Each number is 128 + 24 x the weight over its row's rms, rounded and kept within 0 to 255. Layers, rows and columns count from 0. Numbers have three digits each. The size before them is the row's rms in percent of the matrix's.

# layer 2 MLP up, 704x128, rms 0.379, rows 584-600, columns 0-127
098:124142167098133140119138154073093120103127096074126130139076119155128180119123093113118127144115168122151148117162119128122144132170148104134117125148146136121156149120145109133110104118131157119124107141133143107158160074113101177182148185083131165141149119118118098113153168124125152161145112119140146156118121114150107101127166133098155148102168123163111087119114126134111133106091
115:123095131139146095114136138157104168091144152139132134150122107072097155109111101128106136112101136114100097127091111144118157138152136125112128141116116137114145133073157154118148129160158144138105138127151166148099107162137167161151104124122141105088097143116132133102130146114103138107137115154140112076199178096110123099155094120104151103138094150108123127108158136197153112131137
090:120125146132134124116141147114111135093118095096130132117103150121160141106094116159153131129080127130063134083177187167097109170157171111111161084141163092118144148111106118076148125116155127123124099115136091172114122124100127129122163139101145132144137130100091127183131121149140148146132146151146163120145150120100120121104130103086125125156154122154139139155163147151124092118151
113:146124121124081094084130143148138126104095115080122099119126135161073164163081119143123169135130148144134132162154164126124072111144150090167090120109120112127134116151116156183156181143165148091127096120096123125137126106123128093123113148121110149137124128130151155102143130182136102127124147169153153109146168134156158143149166133151109122142135151152136155167123103132111144126125
103:119132169145107155157161125094144094163101122120124125154114106125109125134130142137137150148167151133097128082128111164135175113129086130127080130078135122133140112162151106119120133097113124077096107147073120110100120137116137146125133101146132131100126142157104112106171182132112142151113128154168145109114133085152106153105071114137168117100145155123087130120108123125180160093133
104:138112152178038088153121138154135142122119123096078140168138146134127153116149150112110111141135126133126088135143148124083110142100119071142105089128115123123132140114104129139118147147132128142152089168121135128141137123142095152109159166094093154117093167102147152117091092111101125140111142120150120083142165169132148094116143150163162126134130117141121180149122117102129137115105
105:140119144160134065153140161137116090165132111090177104137114092143109140123157139121051140070141117123090119131106143140112133130116139119130129089101201125137124081078109123117124138159131127114117121137148123147147117110144121139147128169124136136121125116093134135132142178161171115140165144131094121153107144142122124135115099113112123151127188158116138137150137157148111135173102
106:133110124093125145142153088141165146130113141160130122109143138112197138121106110127110144111127126165135123161124104106135105135073139167132094109121134158130149108153107133114184151114138131154104100176170127152152145167157155151089161083150151093145110122134127091156096106129090123115170157104137124114132141137113125088105153150129131104147176118113145134155076114134118150152162
102:108098150121131133108135118172102116163160112104171135126112136160121077128127109134151119134123124117088089122095156115114146126178147128132121135095127132123130129132150121147186135051111124100155092121186112162135109132091129160134152106099141189156159054123104121120133110141150131104103125129127122127121129114175111147123112119113147125122161102151145154158137130117131090089117
017:126159116147106108128169109122121141151153091101129135149109162184106126120106093135095143166119135121134111129162127156124141083105128106147126143138113128121149151140114087150140133139143104111142161109175092109120116156144124152140141088127138120168135122092119126112127126135172119136147146143149152144095147114111118161103108129182082124123099099116182099066088063112114112129086
117:126118141164095101133101141117124139143168132124127084155175118126103173170118152078112113127112117175129111076127124116129108116112178176118148139129158105143131129126062138163151169146147093113090130152138172093122128149143119117154150145130141110127129103148098146146099131122104143101118129132141146131149168115146122153139177169087137118144110115133136194103131140150130110135152
119:099122105109153124118137162149126114110123150152133078173133168163102107097127148175124140145130152096120107127064147126110174078141133190123109165160118131123133124143112110117151182130128140134154160131133106183150165118119172077144142102161119080123086114118152146131139143094116115111145100129133128130103127118126124158129154137093098107116137140141108151124132121154152154160112
127:089143115102145115130128087161111137097128130115151125135115099139132156132123178137118160115142102123119101101122088122153101119109101149108175186136122167093134119106111135177170087123133127121112145131144125102104129144130127097142132154174147108078156077158139147133132126119114145084157156173138161074139142091131093147129138167098138115130145122115102174102141157108096128144136
099:155122115145136120123150064131147151062115140157122134129170094138127138079169148126132100159144087130149105154117086137147120145124113127098131108115129132149100118123064111149140142124137133090135105127127122149120127130102139104086119133137126161150127131161087083115182143115131134134072133127097148187097125107112126133132120109134127109158083110119130110140102155171131134132067
099:157126088104115109118105131126108123131107143107093121111175152111140158135158129120141138136171131112145149060152105129089116142143143141094134145173124091145175141144081145110137123170125150140130136165167173104140158132154142133119099129141128127141102132102130152138160141063163132150091152098134138130086143136173159094132105162141121140161111130170129138130151160102120141087136
107:102136124148100157145118132122114176158138127135147119141170123157187075103139143132088126102104152132115108130116145127139083120122125109108107149126143090125115116113105125147107156098145143143142117170138149134113100149112150121181129127116118127114124163135062108124088131159129155161125143137087137134085109126123147161150152137123112155103081099156185170104119181102099155137133
112:113103130131144151088116177145115102124141154146144132131118160151105114134128144116129163104160126165137105100139134208075142171127139135069155146161115127108117129101094115138092132124109086149089133117117133110155127126141112119155129124183109148140154112118140129109090136106155158170139165142147145122132101158128106128140166153099127135106128126176096076093124125110112122080121
# layer 2 MLP down (transposed), 704x128, rms 0.15, rows 584-600, columns 0-127
090:161115076171093129135124117123127142134139141173128125102172102117107094095178144126165168128117084089142125137109113140143119110114130132130131135102066110104113145157107169140108133151137093134086141132144149116079107183128153132162071118167132132123122124104139163150118100151111131097150131146106143093130137121111152152096086140121135116136140157127119164100144120102156147145166
113:111148145120118170128111171102103111118121139095137107119118113135145112127112121146171103120185114125146120110126123113145114143135141126129162134129144076199159144145090103151133132103072137120149115100060083133124153125134100115085159091133148158168118111184093104182088141137154119115120146091154155140147140153119110129115120134095091127137137129120134134144121166139135124147105
099:147115169116143072172175139119146122111127106090120127160131108136088181141078086102100113146138141123109159152089122107146152121153151125132137140087140126180141153188138151126092131078125141137159136141145158124145125149097135108124132119122127125151130097129099115101141127163151130094120129166093117117126142129126102146130085148071150074119119142093112134149134132126168135131112
109:135091164142116177137097076099121136130182090097122082116168132116151145126161171139112085117125110113085161082101143151113147168125144135100141150145125158133136114140131131111137134131083089127177126134162180118109134142115146181155128150160127100147162096129094089127132136120156114119116120106116161141087095128126132105146103134117145115104102152105146123113139111116151155124128
092:150139120130125115153086132135100118147101086096152142124102167105122143105102145120166154164133125145081117146129192142082125127123128175102128139132117121116089104183157125110124146132157163147090136139115143106120108145096120142136150130160170110140150130137141161121097110106126121137125106104160084093114132156093074102104120134161122175104102156141087145136168145123101139153136
105:119150114146118073144136149164155124127147118153115140178115105098157118095152161138144136122142117125137153146118179140134097101148085116106133136126140155156104128127114118130111092092110116118168091167125144148110127101121136118171116133143145128110118103091176102133160073142084111123098131119132105152116094106092168131130159103134186117097116131120137131169153187150144127093106
110:152132113099112155109141111129118190119108098166119160100109098091111137167120104153153122213110145119131143115140145155110094146148115104128147163145107123118177162156123113128137086124145122152108105141152151141123119117132151135102159081095107108113166122118101140171113119108099132164077114137129083104117115128123111134150144151123160126152121138168087165119117119113112114131169
098:142167134132138103141123181113145127102131128124121151179129102129088108144170109149127126109135122059155120100073173104127156128115122123129134144127138140133074081123126111138115077156134083122125098113126163132146126078088138135136128129142110160135126183162144174111161139169124131148129143151129156121092100073114158154133115153123129108099092113150137114117126150145131144115107
088:091179160155130198159111113116159170099116114110106121145113115094136138100085102098150154121122102136144165143143084115113143139098084127141116102147151130133113163111088147092145115166119106141132151141109131145173131148149122130127102147135117104144093067114108092117098168187125118186142136119135124118109152120127119126131144145152151130134120173128126124110132123115136083123153
020:105131118154157162158151114135079091129151164153167149147112125113113101136115169155085122091162108094112134125139202140139088127153151137125118106145129148135142128108126123134124107171089143126120090106160134127126119128140118095077143135165117124129130106109081140161115126080144143130081129083128140121106127129146173086081146120134130123099136112140166109163101159127119125157143
108:090176139090169136156135167167134133107085132098149128123116147131127092091129102091104148139128146074131119149148148153128156135096116109107138115124118090143092133120171146119113075159134127143127143136099111155088137130127170164146165087141095147131117123161158113133147129162124080148163149138151123133110087082130149131124091140161174135125147123095107101132114126113117157147115
126:130130157168144156088132122120156143098157070110117177153099113091100130151123110132139084172116126129127101164135064155108105123189130110125119163135140082153099134110148099107146098162108158123128173116111133123127132147110144166109112136177107113134122113135119098123129129155152129113144156148145141119172142105137125101100108120125142141199136125120106111108099118129103092120149
117:185136114147161121124111138116141113138103144151111085184160123129110106153111090090128122131105147137139142087087135113116160138133123143137074100129128101146134121142095076109109129144131128117144149117157139083082138134123140158149140078151155136176127131144114129104161094135141096158088095112113127126106134149083149102130124162123148102099101165157141143153123139124126177166161
109:112135142089156127144105188095142130136133120089118157165117167092135103148118126149128141075104141109117124129144127118163138074145126135124128177153117111131112083128148166117116115113130105104124148117148120174129107106179136131152174101124159122092119087138155173095087125112122115127185114141133106114129137149134097115138122119074145127097182122090116161114140132132147152105119
099:109095169113142165168169117070118154116152114136176092156086108155108113149103126146138096121109164131123128173158137141110168111128142143154122160107146143131103109129142118106133089135113153143130139088101086165122131145111124115131119170093079143098167153153137101106110119169111119139157112137130113117182132130106128169130094110135119140135149125095124134113071116125120133145090
110:126101123105112110125150120072080127105166126130116117134133159094112100117156173144159115166139132103109165113174100144108121153142146142174124113111125140110137151133133099118155101150099103180128109124145091103100135131160119139155155150123119166141131150158148175109139076112121105103093097094109084120156130154120134106129106154141129169121157128112122065129150129149105118135168
105:153152111130118090147121138138125094143116103153127128162146097090124095121101121107170136115086157139106141125076110139143110111113113150133108111097168109166115147161124139144104143115143169075141111155149156119120121098084104117125117131104172114099148135157159118144188147135103131104139106154129123124105118100136142093153118125178098098097127141133119167153119155193126167131163
# layer 2 MLP gate, 704x128, rms 0.365, rows 585-601, columns 0-127
117:121113146147113086109126082169115135112108120125128195138115118131102110123127133124091144110116140140133132138095142141110128116158147185139134148143094133154146097147146123116086121134108084103109153098123095161121104131111145129187117108133108116111122139073122100106151173154132138096121091156151094116200099113074131135122129189140137112148118167141119138131112140128145096153127
097:145153112118123081148120146131091141109119125105133123136084090182092112143155153107137127151154116113177133122135046142147130125137120147130140128127132141125131142166147130172144147164081103121116162138123123117142144127105129152119122142149145133145156124198151164136159180149125093099107158160157116094162115104148127138155150134107114113111135103109088114095108091112166114104143
111:146124120129085129088118132173132118100114145120058130197168136164075131131102143146136171111136152152095135126146087153117135134137147124159143122130103099111158124165107134149144173142159114144116119155138158146079176127143115122144120090099171101155107158105150143097120128144122157133098113125152079148136144102181157110137144124130141134138108104143143142123119129111122132163136
085:084103161122163152088116162122156123108133128128148149109127066104107139123126133152121180116090107132092139130125137104150121112163105123131122132138137126111205152104130159125089093134084137156109150136139148137118121101155099128150107173112143121110089118137107128105130129068159151178097116157139138090141174151133118148128129151136153134107131138148149090151118116128152172141161
104:143116122104094113130111110117115137092135104100139117121140077078094108123137187114100099124127135105119153111104161095106114106097133119112118102128154117149107107155098152176091120096106085143121119143126135150132162121145131112142117164109151115121132128168137082159151098149116090135132148128100104150138156137140172112109131117106175087080091118112134129093153080164114160105104
113:152139145141148077129143177131086139114145156074156112143133091122168144143166126111104102127111113117134119155128110103144125128120176107121143096141164150088110144107134103127103121137124164131131143149137150123179155116118102096136157150135190146130116109132105123133122122135080098127126147103152153172103124101099098121094123153135076126104141138089176134149121127148137125178079
102:134117130128112085132170105088114160111102100096164141140154112111113113127153146149146141152135172071099131081104150136182191139142113140162130110126111104110110136132124101154140083168118136144117119127071095137136155157084130110131137100112112083167138129147111164146130136143140130139130116151151141126133136092203141155125112157133121161117131119099112108149157135110111114113133
092:122151110125136126087157100104117142138113118135120093118161116083145128112103089069136164131079140147156163134111119167097133112098108162174094097094131127123116129129122166210135127119134135115127121136100139099151107158119114119135123147159133087142127059112107076129141161101098141126115134132117073139138112134135174111143129124147103116151136129116148119115140151126108082119111
023:105115160132175129135111157133123082139110126148197128114121140111108112168107171158132122102135108118105175136146166149155104164174109150120112106154136142154130128103144116101122121146109166145146089127125157142153136129132132136110134140146131161106136089124114146164102136090139146097084129095133129117119137128168147103100114096124167109080157113152130112199130147140109100091161
107:148146123138128153079147130098134140088164150111119166139132099105101143133160140136089113146143123154140089128121131099140109113134122136156131104115135113127169119177074129115122128147106116134172170155125157165170104143104100112090086117115139098137111126106125085134125116130076110090112136120150142136133155125125117160112112173088072123078123178129122125140126169085123132129164
111:141124132116139119141104141120136168138180133125181122127153093118083105153115105148125093136163131127111150145077128108132126081159097135171100120126090108124179145108137137097132123148142132121101127149172139135134142093132183109150117122113119101140128143137110127107117177134122137134156162088124082102099114114183103141146142165107126111090109142154100101098096091141083128153132
117:135133124151131134129177170143117121118127112088130110118165120102120097138110078134118143143141110098141109152137168132103133061148117163135112114124160120165105110137131107099155130132145138110142117109065149138158117129141133117092141172135071127147100137130140084086103145083118133161130102113150124124129155064137145132165128121127122102156124117118141075173170083136129124122103
116:140159123164102091123101104117149175105161114176146087118126136179109127141091129127126086180132131112113138157078126152138114125117129134108106122097106128140164161128148103116134136144160107134125132146098111099128118114124143100157117147152083134155148102101093120151148139163152160123107111088135135132093042110135090133141109108129120122146119119168120091080106125106097132129138
101:110093149127123114134161133108087130118143145135128112134117108128130095154085130118132112165137113156112101137139113129119155123101130129155142140144153131152097100132147140085117109120081126129130125141107063152108104145146127097108146148147083148085123174123157075135131131120077114147176095111156158117123155121140113163126085110147141128178126143065117163122081098133166136140087
111:135111101110129099100149146053117116113143093105121096138168137134163106132136140135120158125171157113095147161116122157170111157127140170107129084108169139131141117130133105121089118129126136133118082129103094147152097156158147085173169154109146123156082110138118164110098109129126127107157121123107122147099097148163108120130194144118139140125154104130141088126106092130123115134135
116:110111082132083063119100166088130106136130110107115131132130153132110080157133118114130181105091172151136100162076108135149118067118134172130124131122120120124078127128101085103165155137156166103159133145126148148128126123112131113112140120108135116127131138119137112141097117142147144116139109138130117150109119079122106113110124145105100120124149186119152141136150123132063086160141
068:129146100126155108088127108137170151123163154161137096097103124119119139170130117121093138061115127156106169141128153127142128136086103145129140063104106108107119155146144155109112148113104104117130149136113099109150118146136110138183125098131133087141128129082096143110146098099140159147117135140131143131091107135098167114114118170147143142091102146085108166105097130081096114119147